config.toml
num_hidden_layers = 20
hidden_size = 256
num_attention_heads = 2
num_key_value_heads = 2
head_dim = 128
intermediate_size = 704
vocab_size = 4096
hidden_act = "geglu"
norm = "rmsnorm"
norm_place = "pre"
norm_eps = 1e-06
positions = "rope"
rope_theta = 151000.0
rope_fraction = 0.75
qk_norm = true
attn_scale = 0.124
bias = "none"
tie_word_embeddings = "early"
parallel_block = false
extras = ["capped logits"]
init = "normal"
init_std_qkv = 0.0222
init_std_o = 0.00351
init_std_up = 0.0222
init_std_down = 0.00351
optimizer = "muon_variant"
learning_rate = 0.0127
lr_mult_o = 1.69
lr_mult_down = 1.5
beta1 = 0.95
lr_head = 0.0137
warmup_steps = 0
schedule = "wsd"
decay_fraction = 0.902
decay_shape = "pow"
final_lr_fraction = 0.1
batch_tokens = 65536
max_seq_len = 512
doc_mask = false
train_tokens = 317100000
max_steps = 4839
dataset = "wikipedia_en"
Each number is 128 + 32 x the weight over its row's rms, rounded and kept within 0 to 255. Layers, rows and columns count from 0. The size above them is the row's rms in percent of the matrix's.

# layer 12 attention output (transposed), 256x256, rms 0.327, rows 88-127, columns 128-191
size [118 120 114 119 122 123 112 131 114 127 115 119 115 118 115 116 115 107 116 121 119 118 111 128 118 119 119 120 121 123 115 117 112 119 116 122 117 123 111 120]
[[142 116 200 153 139 160 189 149 147 165 182  80 159 114 113 155 117 175 152 117  77 127 102 120  64 160 100 171 126 174 117 126 104 141 142  82 185 116 181 148  81 127 138 186 119 175 133  90 110 116 186 147 147 153 159  97 105  97 109 109 109 106 139 124]
 [ 89  90  44 109 101  80 126  73 158 103  86  83 123 134 116 134 129 156  78 125 169  67 150 170 114 148 101 106 129 136 120 194 121 109 156 122 146 149 114 107 172 178 120  92 161 146 218 124  42 162 123 139 154 106 125 128 111 146 138 102 144  72 124 169]
 [110 144 108 111 115 134 120 144 118 122  72 136 100 144 189 173 111 106 104 135 136 133 183 139 180 173 142 111 134 154 113 135 145  79 173 118 139 150 112 161 121  85 134 180 187 145 145 153 144 132 112 122  87  98  77 113 150  26  81 120 175  90 184 113]
 [ 90 109 147 112 106 151 123 174 172  46 161 161 118 194 120 136 116 136 166 166  95 106 159 170 137 104 106 113 109 129 186 181  76 150  78  88 134  94 146 139 138 112  73 115  68 134 192 145 110 101 155 121 108 120  77  81 163 162  98 192 126 172 113 128]
 [101  78 101 133 143 162  63 173 141 119 149 140 119  67 134 156 135 127  92 189 158 145 137 132 130  81 139 102 132 165 132  86 128 141  88 134 197 154 132 138 122 118 172 108 123 151 104  75 156  76 133 124 140 155 131 146  89 142 133 101 162 210 135 126]
 [144  81 151  91 130 124  91 150 167 121 109 145 110 127 171 101 102  95 150 158  79 141 179 126 118 108 103 111  80  67 123  86 125 163 134  85 122 141  99 152 163 121 157 135 112 152 146 134 134 138 134 188 141 102 104 133  73 123 129 124 159 189 127 172]
 [117 125 113  64 113 141 143 118 149 142 151 177 145 128 204 142  80  90 146 112 105 145 207 142 152 116 109 125 156 148 126 145 117 127 155  97 137 114 108  62 151 185 146 152  95 106 146 111 207 149 105 162 133 174 126  85 143 150 174 145 106 137 131 160]
 [167  93 125 100 144 187 137 143  95 112 107 127 126 142 145  94 129 144 112 140 149  61 159 141 108 163  89 111 121  94 153 136 126 138  61 200 194 136 142 100 160 140 135 128 136 107 119 125 148 158 194 178 115 124 123 142 139 147 188  82  88  94 163 155]
 [155 102 147  46 126 151 113 133 146 132 132  91 149 123  99 124 100 214 156 129 180 136 111 194 135 135  98 118 125 121 121  91 108 139 180 159 116 137 120 115  78 169 153 169 132 153  78  90  92 126  56 180 127 105  98 153 131 117 153 186 142 154 189 109]
 [125  83 129 136  98  94 106 138 163 114 139 190 151 100  71 157 105 109 109 103 139 180  51 131 168 102  77 152 130 101 115 165  88 123 164 122 154 153 137 150 211 180 126 103 133 123 164 124 179 145  97 137 139 177  91 159 104 128  82 156 124 120 158 162]
 [129 129  89 138 134 123 141 166 103 132 109 126 139 150 125 151 131 157 141 132 160 142  73 152 141 169 165 135 161 122 101 106 136 173 126 107 150 146 140 113 131 110 159  76 113 109  87 109 162  81 167 105  69 135 147  94 103 143 137 109  97  96 109 158]
 [130 147 127 120 105 104 114 138 117 129 100  95 139 145 104 118 153 115 160 106 125 154 194 139 133 115 101 131 127 125 127 157 112 122 131 137 124 127  96  89 109 161 134 156 155  93  80 140 127 102 168 206 112 164 160 133 155  90 182  79 146 155  86 172]
 [121 181 135 150 113 102 156 153 148 140 147  83 120 106 124 115  97 220 133 203 161 130 160 118 114 144  97 110 166 127 102 202 113 145  88 116 118 142  95 192 125  95 111 176 191 133 114 116 147 170 118 137 126 143 145 152  86 122 110 144 155 150 200 153]
 [127 147 130 218 208 152  65 153 125  99 107  88 154 154 147  59  77 155 110 108 113  88 125 101 157  88 109 187 149 106  91 177 124 122 132  68 112 147 131 107 155 117 100 155 163 142  77 165 114  73 142 196 203 110 145  95  78  84 146 163 186  77 105  86]
 [119 104  62  96  97  73 162 115 159 129 168  67 144 137 148 120 141 115 101 134 130 164 100 120 136  85  79 134 144 115  98 140 122 112 139  99 177 145 138  96 109 156 159 148 144 153 158  74 185 117  88 169 125 120 178 146  95  96 138  96  66  96 125 134]
 [115 132 145 114 120  64 130 176 177 178 157 123 152 119 154  83 159 185 113 138 138 124 132 145 105 118  51 170 162 154  90  93 117 133 163 147 107 152 127  91 136 130 145 146 106 120 184 205 148 181 151  54 115 160 136 119 157 113  66  98  72 136 127 109]
 [137 144  71 105 186 137 137 160 124 110  96  89 188 117  74 118 189 128 121  93 171  74 164 104 130 158 133  41  93 100 106 146 170  89 109 103 134 139 114 118 131 100 128 107 104 124 165 149 168 140  96 185 109 136 130 115 101 173 136 148 172 107 122 104]
 [104 134  84 121 106 105 101  95 145 161  95 150 132 147 155 135 151 159 128  72 125 161 139 113  98 114 152 113 128 116 180 125 182 109 143 107 135 115 119 155 119 112 192 158 156  98 128 155  78 115 135 122 149 152 139 126  89 136  55 107 179 119 173 135]
 [167 140 141 110 129 147 158 112 155 112 150 114  89 126 121 137 170 157 129  93 156 154 122 107 110 173 146 141 129 127 174 171 142 140 132 139 142 113 122 131 104 134  68 126 120 122 111 118 105 180 113 123 145 116 154  55 148 131 116  96 135 178 164 146]
 [128 168 114 159 141  89 116 149 143 193 103 135 147  91 116 180 116  98 153 100  93 114 159 160 128 109 149  83 119 143 112 119 140 153 103 157 140  95 192 129 127 153 161  70 154 135 101 149 140 108  99  84 139 125 146 144 162  76 139 151 166  90 172 133]
 [120 100 135 119 168 184 146 100 202 127 103 133 107 184 117 135  88 134  82 132 185 203  89 139 188 163 158 106 105 118 112 146 166 106  93 117 135 107  88  87  77 143 148 129  84 128  80 137  86 149 167  80 169 157 175 160  75 174 117 154 147 160 126 106]
 [109 161 151 137 148 128 105 117 148 123 146 153 120 121 153 158 194  93 101 134 136 176 174 149 148 149 102 140 116 152 151 144  56 162 140 158 139 182 180 164 108 152 170 160 152 130 144 157 138 156  71 125  94 178  97 164  70 136 110  95 119 190 110 122]
 [142 118 102 131  44 124  92 102 117 108  89 137 113 135 112 114 170 189 131 114 155 158 183  93 108 128 186 119 110 149 129 133 172  92 109 119 110 113 108 190 128 127 153 116 169 155 135  55 139 110 134 114  82 135 143 109  88 148 125  52 109 143  62 186]
 [112  99 150 106 105  51 112  95 172 137  96  91  98  95 118 129 142 139 136 173 160 133 104 126 107 147 158 133 174 133  68 159  93 144  79 129 113 133 155  93 100 102 151 106 107  55 122 121 143 132 109 159 118  77 126  90 175  90 135 155  79 119 129  91]
 [ 63 144 124 145 202  96 114  86  66 142 141  84 109 158  96 127 107 153 127 145 121  84  70 139 157 125  52 125 180  84 150 107 108 117 180  86 113  75  72 157  92 103 158 104 116  83  82 175  84 155 127  63 118 176 138 141 112 151 106 130  78 131  49 184]
 [134 111 146 142 119 166 113  75 119 147  92 149 123 129 156  81  99  93 144 169  93 157  97 101 137 161 138 146  70  62 194 152 172 122 159  85 113 131 120 145 162 116  75 152 118 137  95 187  80 122 143 132 127 134 161  91  92 183 131 147 138 107 110 100]
 [148 161 181 122 175 140 195 162 121 174 118 132 121 139 163 154  86 109  76 143 134 115 120 180 111 129 138 158 145 132 146 129 115 136 107 100 156 175  95  83 153 105 124 143 160 167 116  85 108 151 134 170 122 103 102 147 147 134 167 152  86 143  83  88]
 [125 143  67 129 152 119 122 191 123 163 184  65 100  89 106 106  96  96 145 105 138 160  71 172 134 155  93 151 128 114 117 100 144  87 165 166 149 118 157 151 129 125 151 102 141 100 147 152 157 127 137 149 141 188 147 137  74 118  93 110 106 118 141 191]
 [123  80 131 178  88 131 138 159  89 131  86 171 138 118  61  87 180  79 148 147 107 155 138 177 145 137 122 138 129 140 166 146 103 193 128 125 114 121 143  89 178 178 112 148  81 129 120 130  44 120 142 103 130 124 133 114 149 100  22 133 120 146 131 126]
 [109  56 143  82 128 184 106 101  31 133 168  64  74 122 139 150  65 110  74  59 133 152 177 159 107 152 119 125  86 112 114  93 140 144 132 157 106  99 171 182 114 185 159 143  82 150 115  73 209 196  86 143 102  99  55  85 134 120 110 155 112 130 139  96]
 [ 77 155 129 155  79  68 128 121 177 111 162 127 105 196 152 155  78 110 151 133  69  87 149 138 110 128 144 164 123 143 116 192 106  68 115 187 158  54 150 103 141 140 164 165  94 176 123 157 161 143 138 107 129 118 154  87 160 117 151 128 156  68 121 123]
 [125 140 105 134 125 118 124 166  97 188 113 188  57 134  81 142 104 188  81 141 128 134 111  87 108 153  91 140  57 122  91 117  89 169 174 188 145 156 161 160 110 151 175 117 136 144 147 134 127 114 120 112 155 129 134  85 170  72 120  90 176 105  69 154]
 [ 91 117 152 159  80 110 138 137  73  78 143 125  68 144  96 155 135  85 110 146 185 106  76 174 179  80 138 150  79 138 111  99 155 159 107 141 118 159 131 118  82 180 169 105  93 166 180 211 129 154  75 148 110  78 161 175  79 121 159  99 112  92 116 118]
 [163 127 126  99 145 127 153 146 120 118  98  84 140 103 150 120 140  60 114  60 163 162 140  75  83 151 132 156 166 118 177  91 132  95 141 151 170  93  99 150 117 101 138 110 117 138 147 164 137 144 141 144 147 195 152 130 139 153  89 132 141 154  93 116]
 [118 186  86 119 111 156 138 119 160 129 141  86 109 124 130 115 150 112 125 143 154  97 134 131 105 111  75 152 157 128  75 128 116 139 119  99 145 121  75 138 189 143 173 105 115  87 110 115  99 121 132 143 140 126 117 149 166 115 129 134  98 162 116  54]
 [117 154 147 112 119 126 102 172  94 110 115  78 128 143 205 163 224 120 154  97  89 107 138  65 143  99  78 141 205 141  95 157 158 129 108  96 190 124 177 137  81 101 166 190 124 111 120 151 116 158 115 114  77 201 128 127 138 167 120 114 181  69 113 123]
 [212 119 220 112 165 158 153 143 129 134  71 114 107 128 127 173 120 143 126 106  86 158 138 158 110 126 129 109 139 136 106 117  66 164 106  75 152 132 108 110 175 160  90 109 185 126  60 168  89 135 155 142 134 156 163 121 113 121  89  87 128 133 121 111]
 [107  96 111 141  95 108 139 138 109 107 135 150 131 109 138 133  86 126  94 142 164 107  94 150 110  80 124 141 101 128 122  56 164 121 114 118  87  94 168 155 137 149 144  79 127 135 148 114  64 130 140 118  75 104 114  79 121 144 127 184  70 235 139  71]
 [114 173 103 149 139 101  78 174 125 172 118 163 147 164 149  95 161 148 130 144 107 139 127 137  55 104 106 139 142 122 103 140 110 199 178  70 183  78 172  80 100 122 142 155 139  87 149 102 140 161 125  69 140 103 105 200 145  98 126 172  70 165  65 137]
 [ 98 156  86 129 144 149 119 158 120 177 147  42 139 110 152 140 157 106  99 110 121 188 131 139 134 143 143  99 108 168  82  77 102 148 134  94 112 191 120 148  92  55 150 176 165 137 156  89  90 123  78 112 108 144 160 103 162  54 163 107 116 129  62 129]]
# layer 12 attention value, 256x256, rms 0.168, rows 89-127, columns 128-191
size [122 119 120 123 125 117 132 117 129 118 124 124 120 117 113 122 109 117 122 124 123 114 130 123 123 123 120 119 125 116 120 116 122 116 125 118 127 111 124]
[[122 141  69 121 129 155  99 106 112 176 148 118 153 166 131 141 159 101 125 114 134  91 126 113 121 182  93 140 156 145 137 129 113  81 117  96  93 140 116  89 137 118  74 113 161 111 147 134 111 131  68 166 136 156  75 123 144 120 136 190 150 117 126 168]
 [180 169 162 152 141 119 136 151 146 162  95 173 126 126 165 183 119 122 149 126 162 135 107 109 151 143 130 199 148 134  80 125  70 132 117  87 148 124  43 149  93  76 151  99 165 163 152 155 144  92 123 124 158  51 121 126 144 136 157 164 152 170 162 113]
 [138  97 163 131  86 110 111 125 145  39 116 172 166 170  97 123 165 106 110 117 134  99 125 127  82 104 172 130  96 128 192 147 111 110  92  93 165 101  96 114 167 139 101 132  92 133 127 150 123 155 101 164 143 132 150  69 185 138  88 149 146 125 150  82]
 [145 114 138  75 130 105  89 144 161 141 188 105 166 116 114 122 115 119 119 185 171  80  77 169 159 121 161 125 108 162  82 130 107 169  60 125 174 131 152 152 164  99 100  80 148 151  80 102 194  85 141  89 203 162 145 104 117  97 169  92 183 126 117  86]
 [124  93 101 157 122 160  98 169  96  99 143 145 111 120 154 156 125 112  85 127 105 126 136 140 101 153  79  80 141 141  92  86 128 168  91 136  92 129  82 149 136 190 141  84  96 102 156 140 151 148 154 162 106 140 174 165 156 127 126 178 175 188 132 128]
 [ 73 114 162  74 140 145  81 114 129 132  97 162  97 108 158 136  79 178 107 139 141 155 150 121 136 153 107  77 180 113 142 160  94 122 128  78 108 123 131  68 112 173 121 167 159 113 193 147 223 207 102 111 113 141 184 159 155 101 151 168 132 116 129 126]
 [159 149 170 169 141 145 199 101 108  76 111 143 138 173 116 116 141 157 151 128 192 167  86  94  94 124 129 104  49 114  66 134 200 121  84 153 158 126 154 148 150 133 142 104 115 135 117 120 133 112 153 133 171 114 146 112 135 109 192 128 112  79 144 133]
 [134  93 136 113 128 120 159 128 115 171 121 127  77 190 142 118  90 130 161 144 120 109 132 160 140 105  91 188 131 127  93 146  96 187 139 153 157 101 124  92 119 184 172 148 105 118  97  83  90 178  51 150 117 106 162 149 147 122  99 189 136 114 184 139]
 [171 117  75 177  86 158 105 123 117 156 189 169 143 148  75 120 123 125  92 129 121 135  66 171 188 136 112 190 150 111 118 130 101 156 179  51  90 130  67 121 210 106 106 160  96  59 153 112 133 166 104  16  99 195 157 123 166 133  70 133 144 147 134 166]
 [165 155  83 135 150 173 221 204 116 106 172  91 142 161 130 171 135 189 116 144 117 119 116 158 126 126 113 113 155 102 117  91 150 133  83 102 139  57 206 107  94 203  88 121 111 146  99 177 142 101 129 131 101 121  97  99  90  34 111 156 111 104 123 123]
 [ 74 102 111  91 176 153 111 142  88 130  97 104 178 134 162 130 141 155 142 160 150 149 116 187 109 130  73 167 124 172 111 145 124  77 110 123  95 154 153  95 114 137 126 140  90 124 119  99 120 124 166 185 117  91 102 113 139 127 167  84 139 136 187 127]
 [ 72 149 129 108 106 126 148 144 146 143  76 120  97  79  90  86 119 197  86 109 113  10 162  76 161 132  75 128 106 110  72 166 118  90 171 150 139 131 142 159 123 123 143 101 102 120  49  80 137 145 162 104 163 100 147 167 148  94 115 169 141 120 135 128]
 [144 144 144 108 152 150  70 170  72  76  48  89 150 164 163  92  95 134 159  94 172 124 140 113 122  87 120 124 181 137 133 156  89 166 179  96 148 163 210 111 172 103 103 117 159 135  80  75 135 139  86 171 123 115 153 121  83 100 155 147 160 141 144 158]
 [107 144 100 178 128  43 130 140 122 168 123 128 119 146 154 112 140  96 121  97 120 142 108 133 134 123  88 133 154  86 100 211 127 140  64  74 116 127  99 151 107 131 106 137  56 133  73 109 158 143  93 155 132 150 143 201 128 205 134 120 104 126 119 136]
 [140 183 109 137  93 139 187 166 142 142 125 180 113 119 180 108 199 138 152 173 174 134 110  94 139  99 118 170 144 179 113 117 118 176 149 125 120 125 134 121 141 108 108  97 115 121 193 220 155 105 144  78 113 114  85 136 130 161  69 145 120 111 162 124]
 [122  95  77 113 129 114  96 155 114 165 121  99 155 147  92  88 114  86 144 110 156  77 173 104 138 147  83  98 149  86  56 165 161 114  82 165 175  99 126 127 148 101 109 108 132 108 122 146 124 151  86 126 161  64  85  88  94 188 126 151  89 182 154 134]
 [126 127 124 166 140 126 155  88 112 115 126 173 134 160 163 130 197 125 137 134 190 166 186 118 139 121 177 137 140  93 150 101 122 143 124 201 133 155 140 155 101 139 128 162 120 114 130 160  78 149 153 109 116 188 142 121  58  82 131 199 189 108 153 168]
 [127 181 115  62  96 169 108 120 173 175 161 105 145 181 110 107 136 143 122 100  42 133 150  86 142 154 155 106 108 103 161 177 107 130 156 124 160 141 106 115 109 169 132 120 147  68 116 112 114 148 103 160 123 104 166 118 174 119 129 118  95  98 112 121]
 [133 140  96 191 128 130 119 130 104 132 124 138 145 118 105 133 126 156 150 161  79 109 122 185 128  95  82 116 138 124  85 173 180 132 125 138 124 114 111 108 161  94 165 123 196 114 111 160 116  99  79 109 143 120  83  85 174 133 115 159 150 101 125 123]
 [175 135  68  88 110 119  95 106 141 133 119 154 116 141 116 158  31 133 134  90 160 165 126  77 115 135 170  45 122 115 125 151 129  64 116 187 149 125 150 123 116 133 106 132 132 144 110  67  81 117 112 122 130 105 154 154  51 110 141  95 117 137 144 138]
 [ 92 161 184 160 165 135 104 103 169 104  90  98 154 120  97 139 141  82 163 166 130 160 154 131 133  83 136  75 163 139 118 144  73 154 133 185 154 144 165 143 156 117 126 107 122 137 115 109 141 106 117  70 128 158 139 176 110 119 120 139 150 166 112  90]
 [ 83 138 133 152 134  82  88 131 140  63 121 131 122 151  97 152 111 129 158 130 186 181 138  96 129 161 126 123 166 136  76 166 174  99  83 179 149 153  96 103 106 108 130  88 203 140 106 140 126 112 144  81  96 140 117 154 134 100 175  85 114 125  93 130]
 [139  90 146  99 109 131 146  98 180 161 101 135 144 117 100 202 140 151 159 156 131 127 110  95 134  75 100 111 149 140 140 134  86 107  79 114 131 121 174 110 135 148 118 101 131  79 145 129 146 141 171 144 149  98  82 113 126 142  61 128  73  96 139 148]
 [118 127 120 109 147  54 128 154  90 165 154  85 130 113 125   4  75 121 193  82  83 140  74 106 193 119 122 117 102  87 141 140 140 145 109 101 143 173 143 151 127 147 153 160  95 105  97 131 133 102 141 153 182 105 130 163  63 131 123 114  83 143 105 144]
 [159  76  78 148 136 143 104  67  99 125 100 114 161 102 136 128 120 102 184 203 133 114  65 101  78 188 114 125  71 132 145 176 194 131 137 111 131 176 104 135 137 140 110 122  93 111  94  59  75  86 127 116  89  80 146  95 132 164  75 117 119  89 152 192]
 [115 103  90 135 164 140 168 150  47 121 155 168  92 124 100 175 114  57  82 148 153 135  81 156 136  93 129 109 137 130 123 102 139 171 135 155 145 196  99 120 185  78 139 114 107 131  84  96 130  73 130 202 140 111 150 158 154  90 172 124 117 130 140 139]
 [136 126  90 113 156 117 109 176  93 177 166 136 143 111 137  91 178 107 157 116  90 136  78 117 115 128 134 125 140 134 128 117 116  74 135 123 139 146 175 152  73 139 106  67 185 130  83  81 124 121 163  75 132 125 126 131 114 124 113 127 104 105 111 165]
 [147  75 132 172 167 101 140 155 105 151 126 157 140 104  76  77 152  78 106 162 167 111 137 159 131 106 177 115 123 158 127 179 100 213 102 161  73 105 133 109 119 101 165  97 145 127 120 116  82 117 130 129 111 110 125 154  95 133  46 138  99 120 131 126]
 [131  88 111 142 131 160 134 165 171 183 115 102 125  71 118 159  70 129 121 128 112 169 102 170 144 124 144 130 124 153  93 122 193 178 123 231 167 120 126 205 115  94 197 171  84 167 104 124 165 139 130  65 141 179 138 110 160 109 124  98 127 121 140 164]
 [185 190 128  95  93  76 132 164 134 111  89 121 142  94 114 176 201 107 129 129 142  94 148 147 106 129 208 125 161 160 151 121 127  87 161 127 106 112 123  76 144 120 132 127  79 134 183 132 110 116 133  99 171 126 163 147 108 110 142 128 136  94 160 190]
 [ 52 136 123 102  44 181 144 156 108 159 167 108  68 137 129  83 113 135 162 130 171  83  76 134 155 176 101 175 107 121 104 128 120 135  81 113 160  93 128  68 134 165 179 119 124 148  89 119 132  79 146 153 104 123 162 147 127  73 119 142 139 136 103  74]
 [147  90  75 152 119 132 142 172 107 120 137 106 107 120 140 186 142 125 173 135 185 127  75 174 153  77 123 128 136  82 140 141 151 147 141 175 105 225 141 191 107 122 156 108 115 155 154 105 136 167  60 152  97 147 155 154  99 115 192 104 123 149  75 156]
 [185 178 118  99 122 116 178  70 118  77 146 150 115 159 149 154 120  81 130  71 129 126 143  96  75 143 130 132 179 100 147  66 190 124 142 144 107 106 135 132 116  83 168 118 171 139 159 128 139 133 113 128 134 132  97 135 129 100 135  90  78 188 106 155]
 [ 64 130 104 159 134 137  90 141 191  77 129 182 152 125 149  49 164  91 141 117 160 147  95 121 103  65 115 123 190 112  93 122 120 141  99 139  86 149  79 134 156  84 146 161  91 140 155  56 132 146 201 120 133 126  71 126 120 102 137 154 100 133  99  92]
 [162 152 144  68 140  82 111 142 105  86 103 104 161 177 158 165 173 147 156 113  80 115 176  60 157 126 161 140 175 144 147 158 107 104  88  86 178  36 150 156  87 166 152 174 144  94 102 134 139 148 134  88  73 160  94 137  69  94 122 170 119 120  86 143]
 [150 158 163 129 152  97 145 157 132 165 133  72 119 131  97 114 123 103 107 136 174 164 114 115 115 119  97 161 108 137 128 176  88 160 176 128 206  99 154 149 156  91 157  80 160 128  81 181 149 108 184 171 128 139 115 105 166 115 139  91 109  77  61  93]
 [125  82  89 122  87  61 122 155 166  67 103 137  83 115 125 167 103 125 118  85 139 133  87 177  94 109 116 130 141 177 131  50 111 188  97 117 109 238 165 131  86 118 126 130 137 127  89  97 155 106 112 152 146 177 136 139 126 147  82  93 134 193 164 131]
 [161 133 139 119 182 111 102 145  90 124 131 150  64 134 202 103 196 177 146 113 139 111 114  86  80 101 130 169 143 123  75  99 130 202  74 114 155 180 149 120 128 151 122 162 118  98 134 166 141 154 117 105 192 160  77 107 150  64  60 138 127 148 100 148]
 [ 68 161 118 148 110  80 160 162 130 153 112  82  96 178  98 139 146 125 116 113 151 182 177 154 126 125 164 160 150  79  78  97 155 103 122 139 110 169 127 111  90  83 118 168 161 143 160  97 180 151 122 127 113 133 125 130 148 112 149 125  94 131  89 129]]
# layer 12 attention query, 256x256, rms 0.147, rows 128-140, columns 128-191
size [105 120  98 104 125 130 116  98 108 123 131 113 113]
[[ 70 128 189 166 118 114 173  61 189 105 169 134  95 184 160 120 105 192  93 107 112 122 123 127 131 168  92 108 143 141 120 113  97 135 114  75 179 137  82 145  84 105  89 104  93 150  83 132 150 124 108 131 133  83 164  80 152 111 157 129  74 147 162 115]
 [ 87 131  92 142 146 155 140 217  76 191 111  56 150  94 136 101 101 111 162 184 125  79 137 145 136 155 132 102 146 121  88 178 154  73  98 106 103  97 118  88  94 165 168 109 154 123 161 131 130 110 170 130 186 139 118 168  99 168 126  81 180 106  94 143]
 [123 153 156 172  70 135 109 141 105  79 119 102 161 130 182 104 130 123 152 105 103 146 104 152 157 147 110 108 112  95 134 161 117 171  68 101 208  99  72 120 102 109 107 118 123 120 114 155  88 123 127 167 161  91 125 107 168 141  83 153 143  85 119 108]
 [ 77 167 139 127 125 150 191 128 187 121 113 143 100 129  98  85  99 131 147 151  79 113 109 196 123 137 113 124 124 149 142 118 160 110 147 105 175 134 129 151 138  79 106  90 136 120 136 176 104 151 138 148  66 149 158 127  85 159 155 155  98  84  99 138]
 [ 93 125 108 169 111 124 168 144 149 126 138  86  54 148 141 124 173 118 133 160 131 111 129 136 122  63 113 100 115 132 118 118 214 150 119 124 172 107 133 162 127  34 131  71 135 126  73 153 114 118 181  81 196 149  97 170 130 160 179 129  86  81 107 121]
 [113 123 157  38 130 120  87 132 115  70 152 158 116 125 148 154 138 139 101 100 100 125 159 156 166 113  88 111 140 149 121 127  82 179 153  83 168 133  90 128 152 137 126 145  89 109 126 162 103 161 134 158 116 140 128 147 136  99 141 157 168 130  91 117]
 [ 92 154 159 119  93  89 140 141  95 203 148  82  89 118  98 117 130  90 147 127  48 130 142 152 138 160 138 154 158 161 120  98  68 150 119 115 133 122  96 144 149 104 109 184 118 146 120 108 127 106 134  88 107 158  92 114 139 179 139 128 147 130  70 173]
 [110 101 113 144  74 129 128  95 143  98 127  50 137 118 160  96 102 166 117 102 122 148 104 157 110 129 145 121 107 157 145 197 125 128 136 109 173 117 130 100 141  77  86 102 156  85 111  69 140 105 132 135  88 143 182 107 164 132 107 150  98 143 109 102]
 [162 170 108 149 130  63 145 158 120 127 158 131 148 134  87 122 125 143 112 115 152 158 152  93 126 114 124  82 183 164 159  73 156  90 140 189 146 123 126 121 184 170 146 165 104 111 122 116 107 135 100  78 155  88 101 176 129 142  87 115 176  86 131 147]
 [122 161 130 135  68 107 138 150 101  95  75 112 138 161 111 175 222 148 109 127 169 131 163 191 169  96 116 189  78 157 147 133 136 153 186 121 161 135 157  75 128  95 117 202  85 164 152 133 169 115 152 147  85 168 126 123 134 119 179 185  82 145 172 195]
 [119 111  84 108 121 128 147  67 116 115 123 132 121 138 111  51 141 121  86 109 126 114 139 124 102 117 126 145 134 141 140 138 126 128 105  92  75 123 130 149 119  77  85 132 112 153 115 160 149  35 114  85 175  89 107 117 167 109 123 169  80 108 123  69]
 [ 85 100 135 104 135 125 123 154 139 128 177 174 118 156 155 127 151 132  99 131 110 156 172 113  53 117 148 103  71 181 137 155 139 197 164 122  89 154 178 168 146 160 160 146 110 114 172 167 113 193 144 153  68 141 140 133 130 108 170  99  88 174 111 134]
 [105 155 136 172 127  85 110 162  76 135  87 154  56 119  92 142 136 164 157 144 148  98 138 154 174 130  99 158 146 106 121 157 144 151 137 121 192 160  64  90 122  94 106 161 183 120 137 166  92 179 109 125 157 134  51  75  80 117 129 144 182 128 127 177]]
# layer 12 attention key, 256x256, rms 0.157, rows 128-140, columns 128-191
size [ 94 100 106 104 107 103  99  94 104 100 101  99  85]
[[118  75 131 126 119 120 180 165 122 173 124  47 119 178  96 114 168 150 120 132 131 186  96 155 175 110 140 114  81 111 104 103 133  95 167  98 149  80 143 131 151 110 159 113  94  99 136 106 123 135  97 128 160  94  85 152 119 154 116 150 128 136  86 144]
 [151 126 151 122 115 144 161 119 135 139  96 122 125 115 136 125  83 148 196 136  93 124 153 166 173 110 133 112 165 104 127 112  69 154 151  88 144 228 159  59 110 119 134 137 130  89 123 106 118  83 120 105 112 100 126 119 119  94 147 125 116 105 117  94]
 [158  97 190 119 132 141 123 106 147 146 126  76 154 132 141 151 171 142 120 114 144 150 158  59 114 153 102  93  76 158 138 124 165 141 129 173 135 140 148  85 144 131 130  82  93 111  98 115 127 185  81 168 112 124 115 126 104 151 144 142 175  66 134 127]
 [115 137 137 185 169 148 127 123 122 104  82 129 106 127 110  98 108 108 142 123  65 164 142 189 128 115 165 112 158 103  61 135 130 142  93  67  84 160 171  79 145 102 159 126  64  96 128 129  65 154 102 130 149  76 139  93 139 128 136  96 141 202 129 172]
 [169 132 134 152 130 110 126 103  84 165  96 139 189 161 108 125  91  66 111 162  73 117  98  80 121 132 156 134 149 126 145 151 124 153 105 161 119 103  75 101 110 185 157 156 144 121 161 174 125  56 146 119 127 139 186  95 101 111 144 135 151  93 137 114]
 [ 86 151 123 119 131 116  81 127 103 104 163 163  63 131 159 152 104 107 161 197 140 166 108 117 120 143 126 109 142 183 128 120 179 134 126 150 157  76  79 112 146  65 131 133 124 108 115 116 122 161  87 112 175 151  72 104  95 134 148 140 128 149 208 193]
 [117 114 140 165 154 148  75 110 123 115 154 104  91 119 119 124 112 181 124 147  60 155 122 191 135 169  53 170 146 171 168 128 115 129 135  53 131 152 128  82 169 132 135 121  97 127 142 101 107 123 170 109 154 112 174 180 164 124 162  86 130 147 139 165]
 [ 86 146 152 152 113  97 141  96  69 190 113 145 115 164 154 129 125 185 128 134  65  85 162 124 119 157  79  72 140 101  99 103 179 124  66 128 114 137 132 154 126  97 119 135 172  95 125 110 132 153 158 150 128 126 131  95 136 155 118 125 139 119 107 134]
 [153 164  89 154 142 117  80 128 108 158 141  72 128 164 160 119 143 120 173  60 145 105 107 130  71 125 119  92  87 137 127 196 127 138 120 110 112 130 139 176  82  22 150 151  71 101 138 183  99  76 144 103 178 129 170 161 127 118 104 115 104 155 116 120]
 [103  75 108 141 127 116 102 129 138 135 152 193 116 115 123  77  65  96 136 111 108 164 109 153 138 185 202 143 151 128 106 149  87 187 120 136 134 133  56 158 107  90 148 140 105 154 137 149  82 122 121 135 124 161 198 114  65  77  70 126  54  93 139 149]
 [168 115 169 157 140 123 126 130 142 107 133 109  86 107 197 100 139  74 147 170  64 106 112 123 190 166 163 164 137 125  74 134 133  73 124 118 181 103 190 141 182 111 172  56 121 125 120 153 210 135 142 130 138 135 162 119 127 166 143  69  61 158 108 103]
 [119 120 128 129 126 123  96 129  81 169 172  98 118  87 137 116  97  78 133 134 119  99 100 142 122  90  98 135 109 107 128 103  97 166  58 127  99  97 166 115 128 121 127 132 136 158 129 176  94 109 143 133 162 149 177 126 110 124  92  89  96 114 194 184]
 [144 154 113 153 108 101 140 131 110  46 188 182 127 149 124 123  76 138 102 129  52 167 110 157 116 107  82 186 124 131 143  97 137  93 151 106 107 102 121 120 133 135 139 165  98 146  87  94 108 119 166 149 157  88 100 158 116 131 194 163 106  93 127 161]]